Weights of a small transformer language model.
Size: 4 heads of 64 (1 for keys and values), MLP 576 SwiGLU.
Each number is 128 + 32 x the weight over its row's rms, rounded and kept within 0 to 255. Layers, rows and columns count from 0. Numbers have three digits each. The size before them is the row's rms in percent of the matrix's.

# layer 13 MLP gate, 576x224, rms 0.276, rows 214-575, columns 96-127
102:131102120150150130171134143131071150162135144184178124162163074087106140098147092163171081119115
110:128078131165114073100092165110174167171119100067185107144123091126188093077047147096115149155102
094:092067151142194096112081183125097128100107095164120115078140132155116159116123143060115158147126
105:130089120117119174110134017115118118133136112124139114167139142114133121151070165161160130137193
113:147172111069167098153108148109145140121172141106138088057113124168162128110110102116103165080081
108:152160066107081123129167128127167093110111121124155079129119085138163196084078119075120164060185
098:135055106155138108168148131122107081139122151131119159113133154139101152167089082074047090122108
101:098110085146170134083132125096100155126134150191125084107079041081157107176138132136072191136181
070:127198139161168148209106150089121111143148064139123086064134132101144141145153122146115119152151
118:121133174178049153113093117099156197175130127129116178112083117163151077113056132142081120164126
049:184193068216160137125130139144161127102139178143062132108131166131139152158096119129150162098107
121:133088119109129127087140141129059141130196158133114099136114133070109076088163161128127135112175
106:108134147110137126110107148128115093084180104109135124115151159129153224067072124117087108152133
099:203092113134114159134158109061147114127142133106092092098187127101163119128154102175103083123106
020:141140155186185133125140103194157138171144142135148045108119133202149097152136143151187026185119
087:154060076225124125079081158117157122097116143141105165124121142120120133149135145119144193148131
080:134132161094155149152121151168120099118063119150185142138106156077093112151077132143192107094152
100:175119132083147064104128149141093058114058082142130172095157162107086129157131117169116105145146
117:149085128052110150146096134111106086138150108129118112146149106127148135094095125074097095153082
111:135133091106087131090170145118165089111092086148128098151086140116142147098148121168117091145134
112:115134104065144067087106155077083100135152063143174133100051106163139108098166145142068134152148
114:078129116140128153125108107213186103150185114107101138122137175080091107161017182102132149103062
106:016174092084111128167138140132169181114166140117109130122170163107071130152107115103161204134097
092:084171164110145140109136192142199147138106098105118141099206115173086175117152120149084160110174
080:075077087139087117112103134110129116086170107173110141154113127123180150148077121147130098110120
102:101193194096139113117090151134117162074108042113133095193171200126123129119082139104147110124118
117:114100188180092124097154114156155117144155105133117159151175112129083180131060148135093135105105
103:194113117119095120151142122183115109079129114146181177079102126130124135120118134119092152132190
096:155142166102137131147121203115144094122118108176142107099083199101134156109127061129098115127117
095:154147112112106124124156082135103141155049155162072168138153110147111205064192191150142106156117
028:163177088160102177121111119104097117138149120115141102158184093142149147087158102142074145160117
107:068083130142160028158200130058177191152133108149154131111129062150094151073132132109137117125194
112:144124123167141107072075132176154167119153163122129173098135124056117079098115090091109125132091
111:122102183143135114103124143131082143151194127166102102176092122049137143119112171143088080130106
088:081080101088088110052067141160136088079202149145128094082154175170124111108111148149146172122102
010:170175107063147090083177188070130177147176115184144082113111136158111184166184085142116115151139
096:144115126098072175090174127147174173129156167130155068109146157095109143126159120146102195121103
107:148168127196165094076080160090139132139159089108151111114077127141100085117115145094077099086093
107:136062191068118103122102167133100185127132142110153111137197167126162121137170161112105191104169
055:103087119232112143129142098106169107135125128171107207089177116165102135137101152168123094093051
077:156098131103073126124131121199119116164134180051057144161056134130159106139123154109122082124118
111:118078150124121146076182159083084046164123088102115104134150125127123181139177133146118167203095
099:114137161099140141084114103115140156123144143099126165125122145085160160110086107169086154067122
075:133139125106124126142143196099090106196126141090104195129091126166103107105146105112132144144120
059:113075084099144162181124100162164120179104132112143139143086126108109221164112132095120094140156
116:088150118155146134134070158103192103127106120096147168106153117077102090111200137126144159154077
050:155159091147095157184182114184061117092130064142109115145131090164112156126107136187083056135100
095:134129196141072098127179061127125110146124116118112073145129099077126137081136104117117094045118
085:170153146182088170110043170138127140164159123139143177107131098176102137141101169123132122134118
092:140208102047093147132107130107119160134139118142182175130177155104112131106159167132025146131141
115:099102142159154166094103140169110079132142111135072159107149138120056139096128157123121095110178
113:095136100147103175143130147092124058095060132114105065099179169085106130120091129160076168158061
116:177088144188072151126166173027112066111129119173149119127115115125095126115174158175128103194198
089:154106151111173165128072127100143036171122146127160110112165137167183131163112101092127124113127
070:148074091102104197136145136143072090102080140080112135129092146122075144134124150119193169129156
117:098093138176143078112126142103207148166149147133155100073210085099157145083170134128176097145136
101:084141159094231112083111144093100144089173148126121110152166157150103119105115120143110136152105
085:129138132162122145200102178088139088119126116134152180096122154103184150144111112068156111119155
030:103169130166207136098080108145132106160119111124178138145128115069131119152146152133065080164115
098:115078164136119125140104180085081136100197140135177100132154095144106100131154115147098153118198
033:102100192165127092085105150113132145149127125147232157166131145141165174119125156154116146142125
114:102168120126103130134125156091115138055086151068153129133126129079079175069049126108092151084127
106:124097103108110110128139132164087179153067108161122127199100054120148104151130088067135108093161
107:131128181105120125181113137177097117157097144129125117164095143121178105112174101093162164162154
107:167103136172143133149097153194093143116109133148125084150169113072104147122169186182123112137139
111:169145083094124131141127084104130107143097141121119142082121140120109139107179114122108118101071
105:078103142118119115167106137110111066109124105138165105102171087142116063098118108148184179164124
096:101145076068130131106122142173158151160197112142124078071087131107183167104177083117086100103163
087:171139150117123096126138172102117146048186099105181187112110110132111116062159164113214163161117
111:140166077157068156164133162096109138151080193157170096132115213161111136074139072209107150112120
111:103123157138190127143088080132177102102098147079136210167191145124070136082099111120133127172132
095:091162151165191107111122145086161175059068146145213106119091147162124166098162113124099119150173
106:155199097144153103118129174146116118131115144173212058083127178104125143121131151143151135158141
111:154102109139129188093158125142149141134144135140227082118118089117154083183108130157120110096129
106:076112172137131170140139163144067112100121124150100194142139122117096121155109130154091123087142
100:072127143059151104148100131106138159087146174171068146147247120149183176122130185120103174121154
110:049160128093170119116099129139115126103078137075116094112137185143090175160087113134148118151179
099:186159106119207130193110139137091093137158147140191127130158122117068150126124107107092169127133
112:143124123121118092128106130104092167155198149149216124138100093036122156105052188145092118083080
115:046153100109161148139157131130135098098089082134168155058108097103086111079123108167103175133122
087:166038120100088103130114104116130141133079135121085155144191139172110121077095181104113042111190
109:069159182117147120142143227117100152115154094137141153129119125067076131039178101167121121113080
075:094063152155096130174098122109125146059152068134154128165077124134130190156138201108165163086183
111:125096177152073080084140101103119151085100138079119119112148122131092174074126138163143108151176
107:149124105143163152116147173129112099096142117133120157107166146124069157125093103145106149148108
071:082120137190132158128152107133117091137147129121132164168131089110171133123133124129204120097136
112:097158197133109155181118178118125117088153199127181106117107128103134112149173116074129151161169
114:151186141158089154073146209113139087171098118118087154119113134109101120112153093140125167202144
119:140188164089191114095137120147095128085090111146159126076160140089142211089162129136083142135142
093:106113082097161176121107109085089104123125124136133147150162113177177213115143130115098112108123
111:135153126098143210101093158066145095128123143113179080147145188118153155137175192109180154168164
118:171093116124105135067134140064101132120160128035081133154106126145116128090123109151109153149088
052:135134171081132136152130115119163082153084069159136104135125143160173152103228158099166128078089
111:128175064156105137142146073167092155139119181094140102122103101121146058109103205137103125112097
096:169115162164058159045109091135091194095098120109189149128142165113099168125114118119187112171157
089:098154171137127142141087128102148145144146106100079113145144068123089167148136129038163092130163
105:151188149064137136163107137104141129148147120148168149099133110088104106094133084119123126120121
114:102045112110126064152182140155176151105069090089091136082101101136156141136077107110055129101133
112:096131182110143147180173157080118107130171035075127129099147162114114172133098105120120162102105
109:170112096134142148122128150186159098108140206143122132123115080073118106086119215135138131201114
076:101133109103127166169113083175097130139103066065109154128104164093177098115170150138189168119146
102:079049112101104117173112164134073139108142176167146105140107125199093177131189066145144117110104
028:092135148198127049076079132118089119183118121154195130147101202092077169100084118162149127158155
113:102120111150201165046076096121163092101106059131138128133120168099116161142120143113132140134180
044:129146097117110147209083071144121125169140092102112156084107161083138123107166079118114109110146
102:154154157100217132156091154148149137113132172117126086174109099153089117142093099151178151176147
111:183084126078136192140103114033116151149126115156111127101129089174104079147116130135095108179110
104:108125113106174156087125131118099116080111137119178156118137124118131125091159156142170079109105
115:090124119123133111174119197115150117070102114082153112067154140148112107137101160169125155117110
110:119119144133110072108145160105138120151106102136149147088153110132117123081147083119052114148156
102:104086131196129101135190152134133113133095131225165102078160149150097149132138205145166098139092
086:132103117070162127160167146142116140123173104096099148119144140149162115132163125168137096111086
049:124154141121135202139118088109134081181184108142095099196110123121122193180085086127119137158102
114:122149111139097051164128153152102143122173081165077076156095135051119165116173112113115105168144
113:125134202148123110145140194059068156093158138132130145148092147181132129127138061118119190092077
110:081134110078114097146096181148146125119135152079128171129160133152132156092117151124087175112192
115:091156086160162120118127130079127114174142105166160078139104120108115097156149144118158114057114
086:102089139105130187105145101152080150095124150126122134104121114141196133163119146119160169142161
028:153142103084103101188131114097094127152153100128161147122073156205092137080098094091089202162126
109:127076121153124098083134097162102132102227151151079140123167105149104158157153085121149118112092
062:162153138201059065137161103170120128121149136161103157082044116177142123136133090135101126174118
111:107116141079101102111114130138122166119192168126150149214152105086105064127096102151158085193155
102:133178106140166145094139160096096168156174154148151133115158120107162105139117118121185133099104
105:079138161180147133151140116110098067102154101029196111151163071143155155086078134081156150170158
108:156100138194165071081124176149122104108144183134104200099098171086162168187115124134137136100119
100:106078086096128119161156227136123073126123128140113142145177121127169100123086098127159115126116
083:124105125157133203105146183170131088135145115193093127099120134177110129136108106124177150111179
100:110118125083103130092113111129166117099077107084118109094075151117102113160160107151167123168165
114:078097030067113108137155183123124130137123137156181076142150095109141097138154099144148114074119
115:132091114136083160083095120138155129107141132109154202105135059143084171093127128145146125098124
104:154103110129158118131146178126153109141132133132156127096127149152107103140121240071157114130139
084:209112122152086119178199125134157190125113178113124126100149143082101184098169106199156124096148
107:134099170157134149085128162122124066091106133105065105184101123110133128154082131148128099095068
097:066138066112139062156166125168121103099140064164120073119159122109096147079149144097091133155166
094:124092159123138146151064112145036138134147124166145111116116160117087151097139133133177094082074
114:118157167148088150123084171106115135097117135169109147126201161078114098091093087142139132154131
105:156094154094156116182173099082142115059091141130114156085090107131146133116159126154113121095122
111:082121085151095087101155052125170107133101091126142116173158118140121155161125117153127137119125
100:096099106060145157104093118120132106197198130112128063127175101127181154115131144148161142172098
113:100124103115110130089140145034170085103129098162124058094161104118115131190117115127088104114159
105:114119105150140138111158117120112196142129117109101078118094053106086123176103153167132148112100
091:137110123084092113179092189069164149140174152093131135141133187078131144126125119061179173192133
112:132119107126147148124152149145159162064134182150098130166162111106104125093142144174182084155135
101:115130099126095185118118145125145157168121090087105101166170145101143106101154181115096147142082
106:190089160149137165156146164109164059168158141117110140068113127122138117176114129114155077117132
121:117136140156094090092156179164117070145101126112144171137122146065131114113103164158166106122110
101:162122078107130152102173091106132116119069111205148130076157098124130072100040113123162096128148
093:157080103125107103160030119143142153148113172136118078155108128078135122124139200123081105150158
095:111198157107094101102131150080176124128117083119099116098179115106136118150184171129152130132136
113:169131165112063155107145180177153101134132117100065120101160112111113094076139071183158129130145
112:118163153157136159095117098182094151166156057154116137118144080155128100162047161173142155080112
102:123109168150105175123155132120147147163230171105119128107117104150135139066143095126102093181110
070:151121086138140163125145109128120155107134131118103151150138135115109193053177160154132097064125
110:124111130190127144141155121160114087125088131104087129120141092104124085088119150138147166163162
120:115110151142104144138143152130189094122182136100090139101125161127114164169145125131162174147175
106:105119104139095176061115113134141068124097213133202142148127129063147107097186107099158158151207
105:103092064131162086101102113099179115091140088075156086155142101089130101115143140097124150117117
043:127114142143189112166065122174127114055174137077137172145123089130163080131111126149170145101091
112:105080112088167131077145111167138067091117096094149077067152143134126091113140159115105144167090
109:056099173154097159088121128136145121106086139117089119127136174158057134107148135184089183124117
090:130146112143119147157093137111089080056160137116116145121199126137190112187123211119085182058145
108:122158148133132164092074124098161105145155119096158056080105132137130162139140114132136138142118
092:126116176097085140183114105156100149168127074154157130153153091176177113090143138127133159077138
117:128092093090147136056091156113142105117148063154219119176142102148151138114115114097104115070189
064:122149151150085146133074142151123157150140165099127040142189088113100142091130136157120099179127
086:114149131190088119134154090149110138141185168129156145182147168114036142122104114115134110103105
126:155137101143114195125122191101105144145150124119148107135122199112149136136099155135136127082128
111:109103107090172081086133178178094105176150123107146182090162094169153128128117125135113133092096
108:172086181173116164085123201128179152131115106132087069110145123109148163093177142151108170105127
070:087159138150172124141090126120124127096215167124072159137116068115151133140125165112133146157185
101:101121092110120122099125146173102146168084138120192165111154150135130091113114123104148085096140
113:158123122132116128123116207116099144141135097093125185112085111137138064088092135128084123146114
016:097147148142131144127160134163152120126097150130146032215148165122149081129146104162105088104168
111:049178165124108130154157106177125128122129120083126161119175139154144094149070184128174136132135
111:098151163089094123104149085140133161193138144142160070113151103135175039126179088114151107092118
093:134149138124120103119080145142113152084127084124142133137141155114103171015157117167196095156141
098:134048239069117159157115155084078137130146142155146102173131172112207111188115127154116104132170
089:129148152150150117133123166108065108144202139168147090123122150103177139080149125134071148148130
097:123137173116182114069089169151089143133086122164124156131124104144134159145164109146094140130081
119:160067091141141145087175146133169165121098106149135114103114137088179150138109148114155085116113
098:140126099124160159090149150069199144105058143143065116112167109127116170103137131100196154087126
112:119148156177089159115148113143143159182152149104108119109061073116104111108097119097098149094137
095:135120142120109107147125125133091130146128103091134098159154116137128060145050068131088120183143
066:141198088107113161134140079143086130070142175123115115118137150136100158065126118216067162115171
078:120135186102159117125059109149161109116105114093126113108060068071169169157087130114123163097104
114:145120118129095099111113174162098130098065124171157151065155137099069142108134120147120100146179
111:089035060122108115108118123100171140139111046148118084084132176109104102119135101129105177073092
094:121096097111141140135139186153139083126135144163155110100086091108184112154103180131110070141162
079:139120137173119179156091143135100187169138108109166114127151128093129123127116133151146161115117
078:128122059123150143143108077122062137150158138199127139110130109168124174106113101139178084111114
099:158126131139095176172117100110112116131096195137165121101082140096189162072145141197077121174131
082:113148140130124109105116126139160156061128146117113120097098159121170143163134127112061125145164
068:176137173155121096173135124114131152132121184128095099101135122172066188191177144164167078110161
073:114151107162128054157109116073115116148125112162112118167165169148134099082149142124123157137065
102:099166126134172148124129073124084147087105122107151159113180159152149115102099110109169127099096
104:105148153166152155129156132154176168106090099140089123100164091096150178154160127097120183097125
101:092102136132120059180159108121168071072107160110098142146126139067160143129066121114136110126105
111:138081137142158133188089137105156161080136152143068188143094162132151112106101163178107128126143
113:129110099103137118125062165142169154093070127185137148153130169159119103155095146070166109127148
048:135091134106118168103139063159088119154105093169170179072109124136103101091077112115114100112152
108:120130087100098107137208088166102180079150145132156097115142126142137095142171082144123222121145
036:134104146146126167107108119168109073097114137115149086185166128149096110091152157156136159080131
106:136153149078120118156149165107100116065130114132146139096158104120141092100198038096191157081101
115:151080147154133131137112134124136173140135109134098099174133150058136181071136174083125122097135
112:121112152140130123119144125106099122146113135110136080059152086090099082086082141108107151153161
109:111143098150098153169159132145123182116121187138118162073155091056134144122123092095115137164146
066:151148117152103149104104165131153076162071082086137067141145102132125151130105188149116144127139
100:127154120119109128193070144112095035117148146135086113103163142090106127129130137137174146167152
107:079123157113092153136152114078113155115162088176087138155124147094114112143146156093128183144157
111:119126132118116089162118127132112160134194202086154093068171152132160066066145094070079155110156
101:122169128135111170126109114149135100115146118108154145108057121103140141102140116158093121167126
113:111151130183127133115199131161157079095143115146109117049114082103124131167137123099145152168126
115:080082051090106154117132156088111116157125115114153112134108131143108154111084128065081133156150
110:149147107133204074102107080139116111101135103157146184078081112137137160144161166098095130132113
084:146092127174135116196124120157103139111153149098158062097151138130095118143086112113109156140105
108:064095072063114088159132155131153130139101146176129129094129096147155144100141148148102104140138
118:112148109137117089104118130111078118088170206120168150076177096092168110037137096105146111058132
099:151149141102153159108119105143168126180173092140138091144161135083086134146126082098174167127119
095:137159100162102136112105137133161118099107134159173159130130131204143083099075125137155112140124
093:134083174131157102110100149169100130133125138133119213129164179132159173103088100139089111165142
111:134137124172068159127159120090148115088092149133156144090130137102164120147101091121093132136132
100:149146120133062135088104133067192126099173137139187158134167158110127169112107195167130112163155
098:123155116087150092137131135082165170087159141134120070108190116094148169109132130091133129141088
111:114091198129145123134155150126168143108138049159110142128131184127062105097105119164073141139179
085:147136136100118178148174112171103107158107126064105108134156168088137084110058105074196143145138
112:118134080110185143143120164171188108193205095132096158104157135068109152125162162081091122107140
102:124113116082161147062119074153167150129130074138123178069103153078137115118114145133167156149114
116:180150102189132154141105143190103128106144119188133119183176121076128136091117171145118073113174
112:109152122129130090143116086123117103049119061128148169163088123117148164171115127121156182137168
108:124113091111132118164069092171127145169147138159099187117165100147105111151110141134173175159138
052:135074128170195157149125118166136122186094157076110149098119167152107159132169107149089089113120
091:124140148146093136072137116199115092100150137093145127105082162044055182065186107121173129102173
106:066148176088127100090090104134121188186132137158143114157131171042126097147106120133155156147139
106:110186146169118117082126082052145123093072139178118115159160101147132107088136131106180163166133
109:144195138156130163135122087099106114139147126147123100120120114070124124139133132186072093192143
095:132144089110160148111082163166122108057127164153201185161106121159145105095151104157162128085093
085:165167097103114031111083144130109145171091055078135062179126150106147188095086126147137139120129
109:145179116073058077128051146141106159082103173108115178127135086118162136110153096176091099123069
104:123139095101162149135177131134116164149102127128143149103120131089101142146138104114173164146076
090:187078175196155075040173181111082066107109159181129136142077143140154154081157133105180079178115
106:059133105096162129118111193158192126084132085158138117182158144139094114141131132107060099107119
114:085153145160135078190054129186184120161146155113057138151117163112145106136102058118125122094168
128:137109115085111136114138156177143133134125133139146161115174086115112109143160107150141138138142
096:131130148160149083126154104130109088147136116146149153125138102179165153158158187120115129069145
100:134076081126114164154155148090073120095111181123148092121121107109150161117119149136104101095123
107:064073124194102156095136160138131112115163128116152092123092144098173156164107170072117167087096
099:107096151080150129128136117090128126114080149113154095133181159138087178134122120102130200150113
106:093101103155168107133131125163088144054094098081107133068112105130098103092128181114145107127117
104:122169127163138196090115146186114129092088067143128234130135170120090148128168083134127117178155
109:102128126101154136146094158158157149111107101130168118071128172096093108138058178100109135132090
105:151105185074172083162078147146106122086151135150108137072105185126134125098145094129059102122150
112:087148119176185168080150111148125140111146095100210125082187154125126131131153149170124137132128
116:144161062100082202179068092132121113109171152106167104201112138059099083116155103160177179130168
115:172104098156097137073114066154186119127208074141163120110090107141155118122094128137129067093129
107:060118132143174105073136147144174138145114166106118078131134103105173151138147107091140104116166
108:164154137103122150108135160112222114112102163156079131111155114074126142105136160133111129134155
087:143106149046175145140141126182090158141111110144070105147139059163194114062119135152099151137140
048:126010138103171140108143146142140151134138130079159185150078123111156147184059159072110111125159
073:118139154109146121076134129210128137137115207147149183106121121126098165165172126136163170143148
110:170134133050147144076125097127147072099100086095161103129110141167168131104192136117158144131142
108:090056091112155162117130101204095188114116176113158090135127138154080118202088118095151114130153
099:076182121123076142187121157141146085085123135122130147112052134119077122102100171114133148175130
106:132081128127052150096154156094144154169142088176122178143198120121111135181141113080127097107145
086:119116176120151108208102142074172102125115144157184126100116130089157167099127127093150180148118
119:107178087125114156172205126077125160120124147119126148067093182135163106195102131034163119127175
109:170149125095168166081139084159120179062130110166134103162141035140114111166120086108157141100169
107:159104181129096130155090157176134147102141140160149072162104146118174110097126179148143164125174
113:144111119113140100120205143086154114132158189142119147144083104095135160134114156177153131031181
109:143143127124143105111158119112172102085132120141100158178165098141048126138191099121125107119131
103:147136098092154112131134101098117164175140160116096131102178152139065127114108073146128098184041
076:141133145145179113156086083115152105137101140140141147095177118085114129165115171156158126108114
100:094131119133136160159158151110142204118169117109125096120108142148125178187101153105165162117127
111:087130133087141077060150158093135174159140115128180155111125168100101157120075147165105182088138
084:202092122102148132127173085080153133158045128079171159136061070120111128099171096165121096052147
111:151162151095135042135122109148118132101160119096098135123134139107153114054136158170152153156097
108:154113194125171179102144122102097123162175132183150129162071146111075154096042113098082108110149
093:117169161132117082111114110114187077176117108050149107136089129177069070146159221124127083118112
108:141120079093117159154072137109136139108097148115097164129075170111104162082116077099109125091110
086:147133143111150105119151116089119079112051106154164131205177151131056061113146059157119097189145
107:122104113129135106120152081063066119126155092153100122090057166193105123136124120156118174190175
104:148166101170127145127099145137129151153077125085084121119105126065114158089084125124078133078114
076:139114135144135153132148135098108119181106135095132140128148130130093130101081118113183174086137
100:108079159118122237113110095126117175118152103118133148105155135167137102117088158101128113191133
078:154098184105092082116086171162111120081135182112122141128119154074139123169147072075072199179119
096:125115178115110192145099170197124170155179163183198117111124166106109146142140228168130164129168
077:112121123042104052101158096101068115162158177098173119097103141123109133136167069142112128124133
100:127121142152055064157144166146104110118078107171113158131141141087154085061100155164108092137077
097:128119086078138159127144132136116159101147141075129072178096165118138142154123157091143103137180
098:167106169056120098164151117148066188109146156120138121174115123125132145097074064148111105193194
098:202141141120092121105036106164155121142127184185118151096060108086161108162121120139099092116127
107:141125122104146175097078127161141133146121149081104139085111122161115123121108152097208134131131
082:146097152169187114138149135118101166053139207121172091118118144139115121154134118159087125111134
105:115155139130131136101089106101155100168135145114203111101105148142191189152113182097137171154130
101:137120161059060160151106117179094170089149089134094109129189082097146104124145094088151129153110
106:141081114136111127127106139089171097087078077147135132130130076115148123155136190187137150119158
116:152128100111099108104113098146122115173138149132175119048105164115153112061138188141097170075131
103:141144126171086091122136174149113131113162133111127122174131177187126118121129108133151177172095
112:130218143090098148124080105178106168104127159136133134143119103123146126159133093121129131129129
111:151072130084130145153102206155088140124142084077097140113106117110165115134109129121145151096161
101:123121047116142150091158163142144073153142108117164123154136137155089152154166146158143121109057
113:067067142098131126153120146163153179151078219126106119150116097129104102135170101103196149116109
077:065172055151134184110150154131126108172118125129092119110093112124128144143086090111120089159144
109:142161131109150119127145158155130054159047112174166147115109129148115131100146164133142089127172
109:060090183128144141151077162111173149081164111113110135116070142090108169092114140109128167150126
112:106126115147087134155199213074120075122075139180118121133168088111143168097104162172138148122173
077:135127144058182117116149087176054119106119100199142153119094087165150113161141117100122143177169
111:115108143151073138088072165088117119157082055108111151138102155128110182141121107121077108121100
097:106082177142115142141122062143106145106128143162168097098077159047137110131148133129087148132135
108:127054081107147090113093095161191132133111104143117146124110083080119135151126092108115098160110
099:094083062161090130103086153146111086202136175196132190087187124137160091118133155132119119139132
118:100125137121120129119134117105177146152157121128169136063161103121081119114125189106138142098129
099:177123098172172149129134121111102090161172127135183183113076102127090125149072097111192086139117
073:085142125127142154092097169178159104162115117159153055186102149146203126134115155099097138103147
105:106125135128136159087170130145161102123113128109135132155104096018052079155118140219127197132161
115:198117152133139093145142114090100139133155118140165127083131105092162163138163089175140109189106
100:147135109103043091141086085184126198138195107149134116079128154111116114138095093138128176077160
104:182096102100130163118143110063138179191053167131110100137093205137154152119121100177116174186071
117:086110127186139151153157121104124122138130074125137083108081109089152139115083130109191139126148
114:175053164128126139130090115147139121099131141128101099163043150140176140091069135083121138117099
104:117167157123076075111164078165126132174144160087112079158168172108149111101096103133193114146121
092:157049156094159116169153149182142133067099148125034162060128156118116126141088156112144123136126
102:143073088104140109106141114109167138119076171120161137144144098172100121118081168184119131105095
106:083157127115139139143136149123161103119111136157186112123132063072098143166181131124112145145116
092:125114057110115140114135131148148182126126155165110072091140142106171183112155163128066134129166
103:140157139059107190079080145156101097121133193131144107131144107077083113137106130199178122160147
065:116077156172125111148137089157138126141185047155140122126166169115147059115168107117119151167107
096:131142109146119080076149158141141100125128131139094206068100194135097116086135150131072102077125
105:101165113142096174110145121139122147068106078163075170109193117148063089069086105148139142128134
114:114054075106104124101163136132118087093153054079118099154088090062118126080137097137140174194065
098:179115087117094113122133180134112104138134147094134159115132144202119174113073128184122149157123
062:148121087139128116087066143193103106103117117083109155108129132148131157107134100155129156108133
104:185104130165122162138152126110120113127195117119142121146149131147123199053164157102138133135102
116:093107070089145131099145089113152099093125090064102112130144148116089158116108182120176158167132
113:095129108133122110087128125125171156147135136081128133139119157072127105127145146139125123064094
054:202163165099146163161084149067105098156113151159147151130183154117084210130113158140154087144112
105:118108091100112141140131187157084176161093113144126132070110131222134170148114150108143135087109
071:121115199142120128135164127184097128096104090193142170064087088117123114135135121085119185118181
079:090123100151155170125150166106126160184108131132109073103116155102139155115128149180179204134117
105:090114142138214146189091162173122139125126199150117146114136133112139156150110115138109065149131
113:150142146087141136086116103069132151079159104124109119115141145158145067160172108100150155054115
109:148160146097155182179077066121180062098124126094134160138149129109097128167139175116119181067129
077:145117173150207112110154132108090172157103147111108155108104188143077148150138158170117054152089
109:135114158174140160149109174116135133056108140189129182173126134051121127127122193210141148067108
092:155157093075121140117169073129028133127109153150099072134088119123169160151150103077027169165121
108:165110129117112121184145129075174154170066172134155099123109094095070086122148118072139155161147
110:153136173139193102099064178152153104108070159099118145106158188106130093128133106160158118106132
098:146130124073150095084143141123140156093144143123140201108148152093105111102080152156111170136160
109:193091106146106125123094102083164093163185161202089150140121176129185082127149150177105156125074
110:156152087130136098134109146137156073100140105169145160160151140112097135106134113107121160175124
114:113147165093064147095097210126183101107118167119179107116070153092172170113137123120124169146163
115:102103146137064131111139130121049159110148127095054127122119124117151137140183167090136128130174
074:080150149159144143137122126099124114153125178106149025101108174150139182146133087163085139129132
101:109166104203158129088123106154122112160153129131175101109102082156160120147128138174174139159140
026:149126132101083126165120158159117108197094121134133130134122066145149158091138130059088136176153
036:112160113119128179140104101098106166156106147144115134107175150149111135130107153153153108132042
110:133125154056172164155103140148119149095080124144101114154077128165101147088115158053150140080122
112:109051094093121065186179112094096124110139104103146126166108073113093098112167152113089110195150
111:038101198080183131052132119126095141110117104118142120156158135135127118088167121102169145105157
101:060096167086093158131095143192130146134099131125128173114137091111077118074166171128095146177109
110:192162137124126096091166140097126173148187054144135096121129100119147144118174079105078115118142
111:157083080124150071075155137148114140151133142032122089110050100078165110135167109141136101106103
114:094116106123108119117091136135149156152124080104119124078045115143150112099161157106107150125120